Part of a small language model's weights.
Size: 15 layers, width 192, 6 heads of 32, MLP 1536 tanh GELU, vocabulary 825, 11.4M parameters.
Each number is 128 + 24 x the weight over its row's rms, rounded and kept within 0 to 255. Layers, rows and columns count from 0. Numbers have three digits each. The size before them is the row's rms in percent of the matrix's.

# layer 12 attention value, 192x192, rms 0.206, rows 36-63, columns 160-191
091:139101102128109122093134134168144128148113081102106122116149085096139116141146125144137139130133
099:113118093149097143116157120076151109138168120160143141120137118127119139118125146123174140111155
106:177161110135081127132061133153147151149122135110162115185141163139115146162083066166099115133145
097:096172149147114171151129126140156088079146176152126144134161125152133117143088145135160131138127
103:135134130106142090107131125137118123145157113178142119132126136141178138077135134095106096156127
097:145145105145142130171148118138169099144093163162119110118140124149118133114178101138114136138132
109:135149172120123149099123135112117140156148086192143145111088137134147133181103112147149116140148
102:106111127121120141136100126139136138108169110135128111163148119127112137155057085082122144095175
100:140121110107132136128129128126115133142115155129089106175112162130111142091121141138091121119131
103:128112103076131167113108101113123114093102131116136148162119068123158133108159114103173140144136
099:152126156131112126159160091099140103122132120140122153179143155121098112136104107159152137130138
096:142129171139120121161116191116133115123100118107112138121165162125152109100173105118142114113102
102:107120128120154147152117155080129101143131102134101203139136136140153110125095108152118098179139
101:142091092130105121142109149155143148090161162084120162111165155141141086131149131168124128110116
107:148160119109133123137121112113136147090142137178107120128137143113086156143110130154125089134113
095:127164094136119103126110120130124116145131112169116106146137146127116149144140075110159172121144
102:085116099103139139139129142125144117168118152128144131122115168117092098135135115130153149109130
098:127113159114097157093093119088188079153136153146094139125155114095088125169147125175124119117149
101:129135140122110130120142130152148137114095118095132122140158138129165155153136152108133113080152
099:097101152135093115147133139128107133123121127122113109096095160145128096142204109126145096140133
102:152137125129115077102153118116121140168124143109136126119174135138130172130141118117177124171146
098:122109157147109128153136112153129107133126104089159178113113138161147106119127178118112133140122
094:146120119127127138122107152109135074125109121137131122113083142149145141145122134081122108152108
090:115132119116132140130125166113117140114163126120088122136085128137141131129141165143140135138115
100:136141149148091124136101096132090148146111145101086122135107133122083121123116188124122114113126
107:125216134099087150162101105126106127079084105115157173141135083128131136125153112104139122152137
103:085166117100094099147129128123101102145149063157147114138180196121137125088148088123172140154176
100:137170151147108081110134085094075144101141152131087136145133108093128141109121127122191096151136
# layer 12 attention output (transposed), 192x192, rms 0.21, rows 36-63, columns 160-191
094:140124138132104122107122116109116133108139120154167152145131138181139147130148153079085073100115
103:119116151163146064171094134139088166167133122114106136195142126130146087135134109110115096102115
104:096116120160130155105132131150084069104157134094130114065134077154154105098130143109122144112146
101:159148115072140060119093145101128150157127113128120161134099125080100149114135146098102127102096
105:127122158139111160105131123111134151102103103099104100081130098137142103185121097135194106127151
105:137106130142151136155090137137147131110149135111125115123162124123134121099145159084176158106152
105:131144142111111120073133109162143170113084134116109124112148137100138116112126105132107072101087
103:167160087120087140136143100115097170138146098108151125074155098117152118095143185158168137152112
098:121146125153137134136165109160092101126086125119133138135138105115119126198162169117132134114127
104:092100153146124129139111177154092107135126121141105109109131124140101150130115093131165129079125
101:100120094165137118057103137122137118063143158122141149126111142137127127149110122131102139170085
098:149102160092133121096163115134118116129123106152114121142165071103109141162129133124103146168123
101:138154128104124134143139125139093132136166121146110084156122105132115120143133149132127120099108
104:128160140191140115140138126126130149133102100131140115103098105116124123100100110101125057130145
105:128115182109122147113149140132160134098129181120169124090095140135139062097102150089109124159117
100:171116146125070087106125169154102129123090111120107145081150144125132124103116153126094085147164
101:130144152205105094108118140106143161109124101142135164091183107130137154138110135126103126152093
102:143089114137112130128092132141078203104138109134131148113142157156138136096133153119085174088095
103:178128121133146104121150085109116130135106139137151178100160142083115106148102114134126118131113
097:163132104165138152127085107133151099116165119073130127143114116145135132132092139092118105111105
105:111122126120136171142100127099117127151129143152107154138117154084133091114082118106107137160087
102:118161105154165098093172140105102105127133160181105148117106121085133160113159132134132092131136
098:148200114117114095098161129182144139128149130142137104148126101159154148127098106160112157117125
090:127139116103163106109131139092156108115107133128134142150126111167115129145174066126140147105126
100:116100111094181145104155153147139069101144095099110171107126153146149121101126081122142114121151
111:129101130153125153119151140128165158169153096141151081100181144111120128084131177158091136163113
099:136137093109099178103094156114137169107123095126116093120149105143127159154155167110109132127163
102:105128162144154174106118151128148167132135100102137090099130172117126134153133131182104140083097
# layer 12 attention query, 192x192, rms 0.146, rows 64-77, columns 160-191
069:087178061126143129137125094113089120115129133124135109094160141127112121137149098098131157108069
073:138105136112102104145089152110131082120116140151151149149144142143136089105108154160128146141121
061:116121131144101119142095105139099129124103147124148104111106138157157132132165123099151148165127
083:126091147104148092150110167105138106133126113147119135145137137153124097140137127156130142105128
073:133119139070131137114132125110130137165085120138114145151135145141157159110148117145124120105148
082:139172105167133185079144107151140129129150147116101142121138135092142112133089115102169142095133
093:100113147168125200079145088149107141114125117094126142135121113100096167148126093108147120137128
070:139127113111100105166094146119085082125118107133126126101113083110072064120143153150089146151097
081:129090105088120122203108111086097132129157121107146133105147150109110102129135133132090139142102
092:118156109104126068125148139079154143131138108154107113112155168177129119095137146149137132166116
104:103112149158137180098132082122152139099129160120124177147153130104150176137153082112138083079161
075:117098120148134126098142114109166166120137137142083180099152142116128146137116104115121109095162
101:106194150146147133170137132099144153121119110105160151131129100169132135106123122149124086097103
111:094106130176144125152161099189113146139135159116135086110107117086127116121112121099136117118143
# layer 12 attention key, 192x192, rms 0.163, rows 64-76, columns 160-191
075:119089057104107137122110158153149115091112134087154134136118124114136110115145138123083091117137
058:158141145131119102103116141121125174122150151098093096110099122104127134149163097115117137071119
061:135094082100135139096141149117091137104109121152147072127096119122146145145108116161104127130114
065:126121135126126118101122158136105108119159129153137171130139108100114157108129123163138113146110
068:123143148115128119146108128142140105138115148161135157111142121155102185135131146168117084118116
061:149119090145128139098184111109133145154078146114162075130095118114116116166112121152103128132108
082:134134112136150117122163153137140134134116127106138110118124129137171113151117114138087101148128
063:144112168158145082141105144160138131099097139136097152115161117127111146135096101153147103129147
090:155072128123109081203096126150123090151146138122122141101144140114114145117112139151147149141137
061:113151108102131099130115104140173085131163159140135139153118163107102156140146112111112144155068
089:096125123143154177094147141148123136138099109129118106147113099156137111160127108115108128159114
095:152130119104107105118124126118125116133177153136112154108146157094115139077137103144179133112151
116:111159153173173093104134115133099105128153092093173107152128102154147166113116142119118125122104